config = dict(
    num_hidden_layers=13,
    hidden_size=256,
    num_attention_heads=2,
    num_key_value_heads=2,
    head_dim=128,
    intermediate_size=1024,
    vocab_size=8192,
    hidden_act='relu',
    norm='rmsnorm',
    norm_place='pre',
    norm_eps=1e-06,
    positions='learned',
    qk_norm=False,
    attn_scale=0.0884,
    bias='all',
    tie_word_embeddings=True,
    parallel_block=False,
    init='normal',
    init_std_qkv=0.0258,
    init_std_o=0.00506,
    init_std_up=0.0258,
    init_std_down=0.00506,
    init_out_by_depth=True,
    optimizer='soap_variant',
    learning_rate=0.0055,
    lr_mult_up=0.741,
    beta1=0.95,
    beta2=0.99,
    lr_head=0.01,
    max_grad_norm=1.0,
    warmup_steps=200,
    schedule='wsd',
    decay_fraction=0.74,
    decay_shape='linear',
    final_lr_fraction=0.1,
    batch_tokens=65536,
    max_seq_len=256,
    doc_mask=True,
    train_tokens=374200000,
    max_steps=5710,
    dataset='wikipedia_en',
)
Each number is 50 + 12 x the weight over its row's rms, rounded and kept within 0 to 99. Layers, rows and columns count from 0. The size before them is the row's rms in percent of the matrix's.

# layer 2 attention query, 256x256, rms 0.175, rows 0-54, columns 192-255
111:59 61 42 38 60 45 69 60 35 46 56 54 50 41 45 44 48 39 52 72 53 33 51 74 44 41 53 48 40 49 58 47 60 41 57 36 62 64 55 57 38 63 67 74 50 55 48 36 55 74 55 69 37 41 76 45 72 47 53 22 30 57 34 69
132:46 54 44 60 64 53 95 38 52 32 51 54 38 66 41 52 44 38 53 49 66 43 30 67 68 51 42 46 51 61 57 52 37 27 62 60 66 42 38 41 45 70 66 47 61 86 51 56 56 65 38 63 53 46 52 54 62 41 33 39 70 36 40 56
105:57 35 33 46 58 35 54 51 58 56 57 59 57 72 41 48 58 47 42 49 48 71 60 73 36 39 40 47 50 44 35 33 51 41 52 47 55 57 46 74 38 43 67 28 55 65 50 34 53 38 39 48 67 55 37 58 24 54 61 62 53 60 63 32
108:43 62 51 61 52 39 51 44 46 41 43 51 63 62 51 62 50 66 46 52 56 25 58 45 46 68 54 64 39 65 39 43 44 49 74 65 41 42 43 33 28 39 56 49 42 48 70 39 57 64 37 31 47 60 37 33 31 41 33 37 62 55 68 78
118:38 56 51 54 31 48 34 39 60 32 45 45 62 42 40 46 49 64 45 30 56 40 52 63 59 53 55 75 45 71 41 43 50 24 55 49 28 56 44 49 54 52 55 47 46 56 53 59 78 33 49 47 53 53 47 41 43 62 53 42 62 75 62 47
118:33 41 34 38 59 56 56 55 61 29 40 43 52 61 46 60 68 55 56 69 53 47 61 49 40 59 43 53 51 61 28 32 55 59 48 39 47 42 46 56 48 59 62 53 42 45 35 42 60 57 60 50 47 50 51 65 73 52 38 40 53 70 40 52
126:63 51 40 47 51 51 65 22 62 88 52 43 48 39 48 37 36 49 34 29 55 48 51 46 45 41 75 61 31 39 67 77 57 62 66 43 42 64 35 64 57 42 51 59 71 44 34 56 63 40 47 54 49 13 33 47 59 66 57 55 67 49 60 74
113:45 72 44 67 50 55 62 26 43 55 59 45 57 51 44 54 44 54 50 43 44 36 61 48 36 56 63 40 44 60 43 53 81 65 46 69 43 41 65 31 66 48 32 40 74 59 42 74 63 17 48 64 55 48 31 63 68 45 52 55 59 48 56 46
115:62 39 39 34 42 49 66 58 62 52 46 26 60 72 55 20 50 31 45 51 51 61 44 80 42 51 45 68 41 19 43 29 49 40 36 50 77 44 21 58 22 53 44 68 46 29 40 59 44 54 45 38 45 55 65 60 65 58 40 40 50 48 56 87
118:54 42 42 66 33 57 46 44 45 46 54 59 25 33 47 36 55 36 56 50 52 78 54 65 61 50 48 63 37 53 63 47 66 45 33 61 49 75 41 43 74 58 53 56 46 21 52 44 78 49 54 54 60 50 28 47 44 40 43 56 45 45 44 41
118:54 53 68 19 55 65 48 46 32 37 50 49 50 52 63 43 48 38 47 39 33 28 54 49 65 59 64 63 47 43 64 45 42 21 71 55 48 37 33 42 63 46 45 66 63 55 69 32 54 43 65 68 39 52 56 46 64 35 36 26 34 38 41 49
122:68 61 54 64 36 60 16 38 69 41 41 47 36 58 46 43 41 58 33 54 51 35 71 51 54 46 54 33 42 41 62 35 60 47 44 69 73 61 59 45 56 51 25 55 39 55 48 42 46 48 50 43 31 57 42 62 21 49 45 51 46 60 34 55
117:43 55 50 24 67 34 50 37 61 53 67 28 38 38 52 38 45 52 56 35 49 50 40 37 45 39 55 44 64 81 61 52 36 43 60 29 62 39 38 41 38 45 48 56 14 75 24 49 68 48 45 45 57 64 60 57 53 42 38 37 70 46 35 66
118:77 64 80 62 38 59 31 51 32 74 29 35 58 45 70 49 53 62 63 46 45 67 44 45 54 63 25 57 25 37 46 56 51 62 59 44 53 61 33 58 48 36 32 73 46 46 56 32 29 59 51 55 37 34 56 54 45 55 50 46 52 47 75 55
108:44 37 46 48 43 34 52 52 53 19 55 55 50 57 38 42 33 62 40 58 53 56 44 71 68 34 41 53 59 58 44 47 60 52 53 53 61 72 43 47 66 39 41 41 40 63 69 70 42 65 50 15 55 41 59 45 46 49 68 40 44 65 46 61
131:62 60 63 63 38 41 35 44 65 78 45 39 41 73 41 51 32 50 56 30 32 46 54 55 48 62 63 61 42 43 47 64 49 84 55 43 32 56 53 71 45 36 45 49 52 48 39 55 49 55 54 51 24 48 36 49 48 57 82 63 66 59 48 44
112:45 37 37 43 57 44 36 31 51 22 61 51 33 64 63 28 63 66 42 50 57 65 35 61 34 57 34 48 56 45 48 57 41 66 50 55 57 55 39 53 57 50 47 61 30 55 45 37 26 52 35 44 47 46 65 69 70 29 39 51 49 32 74 46
103:42 53 48 62 57 62 40 49 58 44 44 26 32 32 35 57 53 36 36 54 40 60 50 46 29 45 59 52 48 68 88 45 37 41 28 50 50 49 43 47 46 52 51 46 50 37 58 80 42 61 64 60 43 46 44 36 73 33 46 74 28 37 59 40
121:39 54 59 54 55 35 53 41 58 62 46 48 71 30 30 48 55 43 30 30 34 38 56 40 45 63 42 59 65 47 55 51 62 37 47 40 24 35 48 48 72 53 72 52 40 41 50 48 62 41 45 45 56 34 30 39 38 43 55 41 65 72 33 48
117:57 51 46 80 37 43 35 43 57 50 55 55 52 62 62 33 58 40 67 36 41 45 51 58 53 49 43 36 78 53 51 48 48 70 54 52 52 33 46 55 52 57 36 29 19 42 46 35 57 35 44 74 46 56 54 57 44 39 37 47 36 55 32 48
106:65 57 56 57 49 54 68 71 48 27 40 50 48 40 43 51 41 78 44 69 45 57 76 58 20 28 37 58 54 64 73 54 50 54 58 37 61 37 49 36 52 68 42 41 57 57 28 51 64 48 61 50 65 66 53 49 63 40 75 43 53 39 39 37
108:49 61 57 36 42 35 31 67 45 82 51 72 54 68 60 62 60 44 48 45 22 57 54 25 73 42 52 32 47 51 46 42 52 44 55 61 42 49 48 36 30 54 57 53 53 34 44 65 47 44 58 53 38 55 49 40 35 54 60 23 30 40 25 63
136:33 56 66 63 25 57 43 45 46 96 47 58 42 46 66 34 48 63 46 47 32 32 59 56 48 52 60 60 54 56 61 58 59 76 35 36 30 65 59 67 28 43 37 60 42 39 41 55 42 49 54 57 30 42 35 58 41 47 36 43 55 56 76 50
129:61 47 45 79 30 65 36 50 42 72 41 60 36 73 61 55 60 38 55 47 46 50 69 41 46 58 46 37 25 30 48 40 60 76 40 66 52 60 65 46 45 41 43 46 33 37 41 57 35 36 29 55 39 65 34 52 21 61 51 50 55 65 74 35
108:68 46 36 63 21 41 43 55 54 61 32 55 61 61 38 37 65 47 36 46 33 72 29 23 56 65 25 51 58 66 42 24 43 68 28 50 50 73 34 55 51 40 53 41 51 72 58 58 69 60 45 49 48 45 50 53 62 66 30 44 39 46 50 62
115:34 66 68 40 56 45 43 58 50 72 73 53 52 45 58 58 37 49 56 53 43 31 74 50 46 62 66 59 72 75 33 50 51 71 30 57 42 44 45 54 56 34 57 57 68 37 45 63 46 55 52 46 44 61 51 62 46 56 48 65 43 54 59 34
123:77 63 62 56 48 36 54 61 41 53 50 53 54 63 33 49 59 50 44 53 53 69 28 41 40 64 40 28 44 51 64 53 72 60 61 49 38 56 53 36 51 40 46 41 32 41 42 83 41 46 56 33 28 44 44 52 55 45 48 53 39 45 40 42
110:35 64 55 61 56 51 66 46 43 46 65 45 50 39 51 57 73 37 62 28 52 48 34 69 59 36 44 63 37 32 39 68 27 45 42 68 47 43 51 49 31 50 71 38 43 36 53 54 68 55 26 29 54 35 59 44 67 36 50 47 44 43 62 62
121:56 40 66 52 39 45 65 63 67 60 43 67 62 46 67 46 53 48 81 48 50 42 52 44 32 61 31 58 53 53 33 14 52 39 78 27 50 42 32 54 22 54 54 41 49 28 65 36 16 43 69 56 52 59 45 40 41 51 49 54 59 30 55 63
107:43 49 27 46 58 45 71 39 62 68 56 61 72 49 59 52 48 32 46 61 45 41 60 65 41 26 61 63 54 43 39 43 53 51 67 46 38 23 50 60 70 42 55 49 45 53 53 52 48 40 61 53 44 41 62 60 37 42 58 51 72 43 38 66
118:65 48 69 54 88 61 66 44 43 33 60 46 42 54 45 52 26 48 61 63 50 49 61 45 52 59 39 61 55 51 43 61 66 59 66 35 64 43 29 48 75 55 61 40 74 62 33 65 62 54 56 43 42 43 42 55 54 53 49 45 33 41 52 67
112:27 45 50 47 48 36 48 35 58 55 65 38 59 58 41 56 71 62 34 33 45 48 53 39 20 47 47 54 65 42 59 42 52 60 39 62 38 43 64 37 26 36 57 25 46 42 61 48 50 33 46 45 51 49 37 63 49 30 42 61 51 27 44 52
112:48 51 36 41 67 52 36 47 46 38 44 36 47 42 53 57 43 61 60 54 38 40 56 32 72 37 45 68 54 55 66 60 64 62 24 67 45 65 57 62 57 54 47 47 59 60 58 50 44 70 60 62 67 43 58 66 57 56 48 56 56 39 67 42
115:52 31 59 37 61 47 47 69 48 64 48 52 65 48 72 78 51 47 56 30 53 67 42 56 42 59 39 49 35 61 51 47 44 27 30 53 54 45 60 51 53 49 43 51 62 58 56 48 34 62 54 47 61 78 68 61 34 62 48 36 63 56 42 53
131:69 49 51 63 45 56 41 51 50 61 40 72 52 54 51 50 50 41 49 49 60 46 45 25 48 52 54 43 44 44 46 34 52 52 43 54 47 42 67 56 53 58 37 62 60 70 46 49 52 42 37 55 55 45 56 55 55 61 42 56 40 53 39 44
117:57 67 76 61 45 49 35 55 49 57 45 43 39 77 63 49 57 36 47 39 61 38 50 55 63 72 54 50 56 60 58 43 68 59 45 59 40 43 68 41 54 60 42 32 39 44 49 44 45 50 51 51 45 39 42 47 31 48 46 51 48 55 61 26
119:64 55 43 46 66 55 45 27 27 68 43 45 64 16 55 45 55 51 56 64 48 50 51 53 32 64 53 47 50 61 66 43 36 44 48 53 58 30 45 24 64 58 43 64 42 64 46 45 74 80 28 56 43 61 36 40 57 50 67 31 39 35 47 49
118:52 65 49 24 55 75 58 44 36 45 73 34 46 47 40 57 47 40 55 54 53 49 50 59 44 53 36 54 43 46 56 61 54 47 61 53 60 44 25 50 59 34 41 52 50 38 42 52 29 55 69 53 48 58 46 52 62 48 39 59 54 34 51 54
109:47 39 49 42 66 46 53 35 47 20 44 63 54 51 37 38 61 57 35 68 63 64 42 40 63 42 54 48 42 37 50 36 37 38 35 85 39 35 54 44 41 62 70 34 41 56 73 68 41 60 55 53 45 59 39 60 63 38 26 46 47 45 52 44
123:41 47 44 55 63 44 49 71 46 14 32 71 37 72 57 33 41 49 82 59 41 45 65 62 55 47 52 84 55 44 40 58 44 39 47 47 58 40 61 64 68 48 59 63 75 67 48 41 68 45 48 53 49 56 54 62 59 27 38 09 44 41 62 60
109:52 37 80 75 41 51 59 51 64 47 52 34 67 36 60 53 55 68 54 59 24 55 47 42 53 52 45 57 30 35 63 48 37 57 35 59 57 55 44 55 40 49 57 35 51 65 49 37 57 63 31 51 42 16 32 52 35 78 33 66 62 57 38 55
111:39 57 55 58 25 56 47 60 53 51 40 38 46 45 51 53 69 48 54 45 32 54 35 47 24 47 62 32 54 43 47 32 58 24 38 32 33 28 41 41 40 37 46 61 54 55 56 40 66 68 66 51 47 46 41 41 49 46 52 65 40 70 61 53
128:55 57 57 71 23 82 47 33 44 84 59 32 49 44 61 34 45 47 44 37 50 64 58 37 50 73 57 54 56 58 61 45 34 44 36 65 56 51 45 52 44 40 39 57 43 41 45 46 59 34 71 56 48 49 47 40 39 79 49 57 58 40 55 23
118:70 54 54 59 56 77 32 54 34 69 46 65 37 48 41 29 43 66 63 29 42 65 46 23 58 73 40 59 44 50 62 30 55 47 24 46 50 57 52 63 44 35 23 47 41 38 36 37 43 43 73 40 35 46 56 58 38 44 33 37 57 43 68 56
141:64 62 61 67 32 60 42 57 59 84 59 41 47 45 51 43 46 41 49 39 38 58 65 30 62 64 45 45 48 44 45 31 43 49 44 49 39 54 53 50 52 33 38 44 46 50 50 45 44 29 59 37 35 49 40 65 22 71 65 52 69 32 59 35
115:51 47 55 45 25 61 41 49 43 79 56 51 57 62 60 58 29 63 34 49 67 56 60 53 51 48 59 48 47 32 50 50 44 54 33 48 54 72 41 66 60 57 40 54 43 43 42 49 71 38 61 63 58 16 44 59 44 51 46 54 49 60 70 57
121:64 39 64 26 57 39 44 66 52 59 44 36 64 43 48 54 55 48 41 41 51 24 52 46 22 63 51 49 33 52 63 46 63 50 42 50 47 60 54 21 40 62 48 39 56 52 49 58 36 59 40 48 53 36 38 54 42 57 51 43 45 48 74 35
113:57 47 59 55 39 50 63 82 44 48 33 60 50 66 49 81 53 48 63 66 57 57 73 40 50 65 35 63 40 75 48 59 45 55 53 45 55 50 61 52 39 48 54 48 44 66 42 59 44 59 33 45 45 54 60 42 51 44 43 38 61 55 64 37
108:52 60 54 68 48 59 73 55 56 48 36 26 40 59 44 59 28 44 40 66 29 64 55 61 65 75 39 68 51 35 69 49 55 51 54 52 49 56 71 48 59 57 62 59 42 59 59 46 49 48 19 59 41 52 52 46 47 60 40 61 38 50 74 63
118:47 58 58 33 55 66 32 50 61 65 58 50 92 72 36 65 52 70 51 54 56 66 58 47 50 67 53 39 70 55 42 41 57 36 56 57 47 47 45 67 40 78 41 36 46 60 52 27 45 44 58 47 38 50 57 49 55 33 58 39 53 44 57 56
125:44 23 49 62 45 27 74 51 49 65 73 55 67 56 50 41 61 46 24 59 49 50 51 75 63 59 33 62 53 43 56 52 61 62 60 55 39 60 32 71 49 59 75 37 69 58 78 55 42 46 46 53 28 58 64 61 52 55 38 49 76 39 56 53
113:49 58 60 86 62 49 62 27 58 44 46 43 43 41 40 37 35 52 52 40 36 60 55 55 55 45 59 50 42 63 31 70 37 54 70 35 53 56 64 53 50 53 60 61 43 54 56 62 51 61 48 44 62 50 49 47 37 49 42 38 61 41 38 48
118:23 38 36 33 51 30 47 30 43 48 40 50 37 46 43 59 48 49 39 46 72 38 36 59 54 43 49 59 41 52 75 55 34 33 43 65 49 25 71 20 49 43 41 30 41 53 79 53 47 54 60 61 71 56 64 52 64 42 46 55 38 29 32 56
113:50 43 73 51 47 57 34 41 44 48 34 52 58 45 71 48 43 64 75 36 54 56 41 61 34 77 37 52 50 32 47 54 60 57 41 50 59 51 29 60 30 58 31 44 56 42 42 44 39 50 59 55 42 40 67 56 60 53 41 39 41 66 55 53
112:43 41 71 63 62 61 30 72 25 55 57 47 69 60 58 48 54 28 48 31 19 53 70 51 66 39 58 37 44 58 35 39 52 51 44 58 61 53 77 56 43 36 41 68 43 44 88 53 58 27 44 53 35 53 48 55 49 61 52 56 62 35 57 39
# layer 2 attention key, 256x256, rms 0.172, rows 0-53, columns 192-255
113:41 63 18 47 60 26 63 66 38 40 59 49 62 49 63 25 31 42 39 38 43 33 44 23 39 64 50 43 54 64 53 51 27 67 47 53 31 40 61 58 46 60 56 63 39 44 74 28 60 28 56 45 64 41 39 56 53 51 60 60 49 75 48 40
134:59 41 76 46 34 61 50 45 62 34 33 68 47 48 50 62 59 55 50 65 51 39 54 40 43 49 38 40 36 41 47 39 25 57 29 72 44 10 47 48 41 62 52 51 42 42 46 40 60 56 36 46 40 36 54 47 66 49 67 44 57 74 54 87
114:47 57 30 44 74 46 43 66 50 43 43 34 63 46 56 55 41 31 55 47 59 77 74 23 56 57 52 58 52 39 35 51 74 42 71 64 37 75 57 58 26 44 38 45 71 73 62 50 58 40 47 46 36 63 53 42 51 71 66 41 37 34 46 54
111:34 65 67 41 44 53 36 63 33 70 55 33 58 60 39 46 61 35 50 53 50 47 26 60 70 43 52 60 18 37 45 55 22 68 42 52 47 48 45 84 58 54 55 79 51 58 43 31 50 77 34 57 52 46 67 34 53 73 34 58 55 33 49 57
121:47 54 50 57 69 45 46 57 23 59 46 23 31 68 55 50 53 40 64 60 46 52 47 53 52 47 49 58 55 61 45 60 44 64 38 56 56 41 64 64 44 58 62 46 61 40 42 31 67 50 41 57 35 47 41 71 29 60 59 56 44 37 52 64
115:44 65 40 63 46 60 55 47 48 48 61 50 67 39 52 71 43 59 52 59 43 34 38 50 48 41 55 35 29 43 40 53 51 36 29 21 49 57 57 53 52 43 40 37 59 49 56 47 49 42 30 78 52 45 25 53 56 51 60 45 52 55 51 47
117:66 19 30 51 63 56 48 62 39 31 36 41 44 48 65 62 61 53 66 41 66 32 37 41 49 58 57 39 53 54 49 43 49 42 41 44 38 65 69 54 64 51 53 59 39 50 63 51 44 72 53 50 43 38 61 65 21 67 72 50 44 33 52 49
116:61 50 60 56 68 30 44 54 36 46 66 48 45 16 32 60 30 38 42 40 56 23 49 39 47 55 44 56 46 45 62 57 28 59 59 40 43 46 48 55 54 65 40 36 42 75 65 31 66 58 61 57 50 57 64 43 25 56 44 46 52 43 72 64
123:28 44 56 53 67 31 30 64 37 55 27 51 54 50 64 51 52 66 59 41 46 45 47 48 37 41 37 41 50 58 36 74 45 52 55 63 34 56 49 36 49 47 60 35 51 66 54 43 39 48 59 38 40 40 53 56 24 48 62 83 52 46 56 56
124:39 64 38 52 65 39 55 56 73 51 31 40 71 55 47 55 51 38 24 44 57 45 55 33 64 35 68 54 68 49 38 51 40 44 35 47 37 72 45 56 55 42 47 56 58 58 61 45 38 53 23 46 40 35 66 64 46 56 46 44 41 29 44 49
127:41 51 52 67 69 52 54 67 44 66 42 49 37 48 55 58 51 51 59 55 38 54 47 57 59 41 43 44 35 62 57 62 46 56 38 53 48 51 52 37 62 62 50 52 45 55 33 61 56 64 53 48 30 45 44 33 33 36 67 45 44 42 35 66
126:53 56 50 54 68 40 49 45 65 42 56 41 62 42 51 55 38 39 42 52 42 67 31 34 47 43 74 45 55 55 56 76 51 63 55 18 60 49 68 59 67 49 51 52 64 38 21 28 54 32 64 43 47 38 59 50 35 40 41 34 50 50 51 25
125:26 33 55 53 49 47 41 42 56 48 33 42 49 70 54 27 61 45 44 67 46 70 59 63 51 67 27 52 37 38 57 52 39 55 61 57 37 52 46 49 56 58 46 43 53 25 53 37 53 50 41 46 36 56 53 36 43 50 61 53 48 49 66 54
121:39 68 57 49 48 63 34 61 72 65 42 64 38 50 52 53 56 67 42 42 65 30 56 59 48 64 56 43 65 38 68 53 49 46 36 42 26 54 57 61 44 53 51 47 28 46 41 52 43 38 64 16 51 68 39 68 66 45 64 54 38 28 37 66
117:49 47 46 49 38 69 55 33 50 52 59 40 53 53 49 65 33 20 60 29 62 54 64 54 45 59 46 49 45 41 47 47 44 49 48 40 27 43 59 37 47 43 63 48 51 53 52 31 63 60 64 46 68 45 42 54 50 51 49 66 43 45 60 55
131:52 29 38 44 55 62 34 46 50 52 66 40 60 47 43 45 39 61 22 37 51 50 55 42 51 54 65 44 45 58 50 47 64 42 39 50 59 39 62 50 31 50 53 68 47 43 54 48 55 62 54 50 38 44 52 54 35 38 35 49 32 50 33 45
117:33 50 52 43 57 57 39 66 55 67 59 30 52 42 52 68 36 56 29 45 47 52 70 48 46 70 53 41 61 44 49 36 51 51 51 45 77 47 59 66 24 53 38 51 49 47 62 51 38 41 46 55 66 45 46 52 65 60 65 47 42 48 54 38
115:39 53 50 57 55 47 68 52 64 27 39 44 50 20 62 66 42 31 48 41 54 44 50 52 61 53 40 57 73 49 32 38 58 54 50 55 52 56 65 43 77 31 35 31 52 47 39 72 41 40 63 52 47 70 47 59 45 64 54 53 48 39 68 54
124:47 69 57 55 65 47 55 69 43 36 42 45 48 47 40 41 45 46 57 47 37 55 59 46 62 67 48 47 52 45 51 64 35 54 52 75 60 61 52 62 49 44 68 46 49 59 41 45 63 48 36 72 38 58 65 45 69 71 65 47 29 44 40 43
128:56 64 60 76 71 53 53 49 38 51 55 55 33 64 25 66 48 42 42 28 68 55 43 29 58 58 43 61 57 80 40 47 42 35 56 42 51 61 48 79 51 32 65 49 67 39 57 45 38 67 54 30 38 70 42 48 42 65 59 49 39 62 49 40
109:51 48 55 56 36 44 55 45 69 54 59 55 42 55 45 51 51 56 35 53 40 50 52 64 48 67 62 59 56 48 52 49 44 64 43 69 56 35 57 50 56 40 42 50 52 33 55 37 65 61 45 51 68 38 39 29 55 43 52 65 48 48 63 35
111:65 20 65 39 51 50 50 39 55 43 44 43 46 44 45 54 39 53 62 61 54 49 50 55 53 38 61 57 26 33 27 51 40 51 50 59 49 42 41 36 48 70 36 47 37 56 66 61 34 39 64 53 12 56 60 61 43 51 59 69 68 52 56 59
130:38 38 36 60 61 57 47 50 54 47 40 19 71 53 62 47 60 51 31 48 45 48 45 54 55 52 69 15 59 46 50 45 44 51 40 44 54 41 58 39 35 56 58 36 67 67 64 62 47 46 36 45 39 55 56 46 46 47 43 54 67 57 27 50
126:64 65 41 37 55 58 26 19 57 51 54 24 48 50 48 38 49 55 50 52 48 47 54 57 52 40 64 29 48 56 19 44 57 49 45 35 59 47 47 57 37 41 35 62 58 67 62 40 48 43 67 47 24 51 57 65 24 45 14 39 41 42 49 49
119:49 32 48 73 49 42 59 66 57 47 36 41 55 27 62 77 49 74 72 69 59 56 55 53 39 58 50 50 55 66 72 50 52 11 56 73 66 13 57 57 86 51 52 52 63 58 47 54 43 37 47 43 50 49 45 57 59 47 37 58 39 35 70 38
117:59 34 40 45 53 54 45 57 59 48 53 38 37 45 64 42 29 52 47 59 68 45 50 49 40 55 45 70 55 39 60 35 39 46 66 65 54 60 39 43 48 54 58 35 31 50 46 68 50 40 43 52 47 37 53 37 62 46 51 55 38 67 39 40
117:55 34 48 52 24 52 47 37 74 43 61 43 57 24 49 60 46 47 57 31 53 51 25 54 64 35 57 55 54 36 36 43 62 38 56 55 79 44 73 44 55 36 62 36 67 45 82 45 55 47 49 50 45 55 55 67 29 47 51 45 38 64 42 37
114:59 52 78 49 42 28 38 48 31 49 61 40 39 39 51 40 50 29 36 51 42 37 43 48 53 64 71 45 43 64 57 45 53 49 47 37 51 53 70 46 62 51 46 56 32 78 65 76 59 69 21 56 47 57 24 52 48 53 54 58 71 45 59 39
127:38 45 55 50 40 80 23 51 35 43 49 39 51 51 52 44 56 65 50 39 38 53 42 46 53 55 33 54 53 49 57 65 65 38 36 67 38 51 43 63 40 44 53 57 60 64 33 33 50 59 83 47 34 57 32 49 43 73 57 57 62 40 59 28
120:54 29 58 48 56 48 50 57 34 50 45 49 58 28 62 55 53 56 50 32 64 45 70 62 52 70 43 38 60 40 54 62 71 38 58 50 48 41 45 55 40 61 57 41 63 47 53 49 60 32 37 52 50 37 54 42 39 50 66 49 52 37 50 53
122:40 18 47 62 41 54 38 52 46 20 57 47 50 54 76 67 57 41 51 51 43 65 34 48 55 61 55 39 17 14 42 30 43 40 46 58 41 67 39 40 47 44 46 43 64 50 59 62 52 54 47 39 41 39 45 62 45 32 64 47 46 56 43 60
114:48 47 34 61 44 51 52 30 67 57 50 45 60 39 35 53 22 43 54 46 42 61 49 40 73 33 47 46 33 53 61 43 64 60 57 42 62 52 53 64 53 58 67 55 67 54 32 52 34 38 34 48 61 71 47 62 52 70 37 71 52 63 70 33
110:41 58 56 37 50 39 79 60 41 42 48 49 67 56 78 55 45 43 51 46 47 42 51 72 56 48 51 27 50 37 72 53 26 52 47 45 52 59 38 30 47 73 51 59 37 66 31 64 57 27 51 59 43 69 54 42 65 46 56 56 61 52 63 68
121:45 68 65 57 28 60 66 35 66 49 53 43 51 52 41 45 58 49 56 35 76 48 51 56 56 48 68 54 44 59 44 77 68 37 65 55 45 64 53 34 34 53 56 33 45 43 44 36 56 26 45 62 46 46 55 55 60 38 52 75 49 48 67 64
131:51 73 37 58 51 44 62 63 48 59 76 56 30 52 46 76 39 41 60 43 61 56 63 61 49 67 31 45 48 49 58 22 71 48 55 25 51 38 44 66 63 41 55 43 37 54 55 42 50 45 66 49 52 44 48 46 62 40 46 54 46 47 74 49
124:46 51 38 35 37 56 43 58 49 56 63 43 61 40 40 43 34 50 47 47 61 57 53 51 45 50 69 56 39 64 28 58 58 57 34 43 62 72 55 54 53 47 33 55 38 72 23 69 59 43 60 54 75 37 53 62 70 44 40 54 46 54 64 27
128:51 46 54 55 46 59 55 47 58 25 47 47 28 74 53 37 61 49 49 38 67 47 48 51 63 70 58 44 53 47 49 46 52 56 63 59 46 52 71 49 63 46 34 43 68 34 64 53 45 38 29 44 55 47 52 40 46 47 24 45 49 44 65 49
119:52 25 61 67 51 36 47 62 33 49 65 64 54 54 83 47 61 58 60 44 67 60 32 50 51 49 44 65 45 58 43 32 56 33 36 52 37 46 37 73 65 61 68 36 38 65 50 43 44 62 65 38 43 83 60 60 35 50 47 57 32 36 50 56
112:61 43 70 58 40 46 41 57 73 47 51 57 60 45 50 41 58 61 38 62 13 68 45 55 59 59 40 41 69 50 65 49 52 59 40 54 63 35 57 35 48 63 52 41 45 99 60 72 58 54 40 61 41 53 57 51 50 63 52 68 38 53 47 67
120:49 54 53 58 51 59 51 65 45 56 48 51 38 48 58 63 55 52 22 56 53 65 47 63 61 43 45 23 45 40 80 34 43 59 48 52 53 38 49 49 55 54 68 54 33 48 58 60 72 56 43 46 50 59 29 32 55 49 44 45 49 50 52 68
118:47 49 62 53 54 71 55 50 49 42 48 38 56 31 39 39 68 29 34 54 53 51 36 33 47 33 68 41 33 53 50 33 62 39 38 51 54 41 60 55 33 27 40 63 59 60 43 41 49 65 74 46 42 58 67 51 44 60 44 53 41 22 47 47
120:57 36 60 48 63 30 47 33 53 56 49 39 49 51 49 53 63 52 38 38 62 38 35 56 37 75 47 51 62 42 51 72 56 53 58 74 33 53 40 45 66 41 46 52 60 50 42 54 34 55 53 62 64 55 44 39 49 60 62 46 42 31 34 42
115:32 36 42 31 56 34 51 71 50 49 37 49 64 67 42 61 67 60 46 65 48 72 31 39 53 43 35 41 59 45 54 50 39 37 61 39 68 50 38 64 77 44 53 72 50 58 46 41 52 42 51 30 45 59 64 48 34 42 54 61 42 21 60 54
128:38 50 46 59 47 46 62 61 57 34 46 57 44 53 63 60 52 50 39 51 54 60 63 56 64 34 60 27 64 50 56 38 31 41 54 45 52 49 22 54 55 51 52 56 54 35 55 60 42 63 45 42 66 25 41 61 51 57 72 38 51 30 44 79
123:59 32 53 43 61 51 52 49 73 61 46 31 66 60 57 73 70 68 56 51 47 54 57 41 22 55 41 46 73 63 51 46 43 58 59 53 59 36 49 51 51 38 63 52 55 50 46 29 32 39 59 48 52 50 48 52 60 41 53 76 55 29 42 48
115:63 36 45 59 45 33 48 54 42 56 50 63 59 44 47 56 49 55 52 59 42 51 62 54 60 35 49 45 52 32 66 62 57 31 50 47 49 51 41 29 52 52 45 50 41 62 47 60 66 46 51 36 50 53 64 52 31 53 45 61 66 22 34 52
134:67 68 67 65 28 49 60 39 45 45 59 32 31 38 71 31 44 52 73 42 47 33 56 65 42 38 55 46 39 49 61 58 53 58 63 55 38 47 56 42 54 38 29 47 72 54 28 37 57 50 50 49 58 33 47 45 50 45 43 66 50 60 36 22
121:40 50 30 62 78 41 18 56 49 53 58 31 47 29 69 37 54 56 37 40 81 24 44 63 50 57 66 62 47 28 53 36 41 31 41 54 63 34 37 57 49 53 26 45 47 53 49 40 56 48 40 27 56 60 31 71 63 49 40 56 59 49 52 49
123:63 46 35 58 60 44 57 59 45 47 45 52 40 44 64 40 50 43 59 34 65 35 54 51 55 20 62 44 28 48 46 56 51 55 50 57 68 40 55 30 40 40 63 43 59 60 62 52 36 49 52 40 50 47 47 25 64 52 67 45 38 44 51 66
130:62 40 63 75 55 62 71 53 61 30 68 40 42 35 26 49 44 48 75 40 84 24 40 47 50 59 27 38 39 56 35 64 30 51 40 44 55 48 33 30 43 59 54 50 66 53 49 40 61 35 41 58 84 39 44 39 44 47 47 58 59 40 57 51
130:46 79 74 43 63 61 43 66 58 51 41 41 46 37 65 55 23 45 41 46 66 62 48 60 57 47 42 56 31 48 46 66 62 36 43 68 51 56 80 55 46 56 51 49 40 43 46 28 62 53 62 39 58 39 54 24 40 57 70 61 39 57 57 55
122:39 33 53 26 30 64 43 60 27 34 56 28 68 49 63 49 35 66 52 25 40 36 50 39 45 51 55 70 34 41 41 53 53 51 54 50 33 32 43 45 50 72 66 58 46 49 49 54 56 42 44 50 50 41 45 31 50 54 56 45 45 54 60 52
123:57 62 46 42 25 40 49 45 51 58 51 54 43 53 32 48 35 72 53 41 49 73 50 60 38 56 57 40 35 54 36 42 54 53 70 51 59 58 45 31 45 54 44 56 57 57 65 62 44 36 28 38 56 62 69 50 51 52 65 57 49 59 55 61
119:63 33 44 71 41 66 52 54 50 47 59 50 46 57 38 38 59 49 40 42 61 26 73 49 59 43 35 68 52 54 62 55 52 62 48 38 63 67 67 48 49 39 59 49 59 67 49 36 47 56 83 20 33 74 34 76 42 50 44 35 54 53 40 49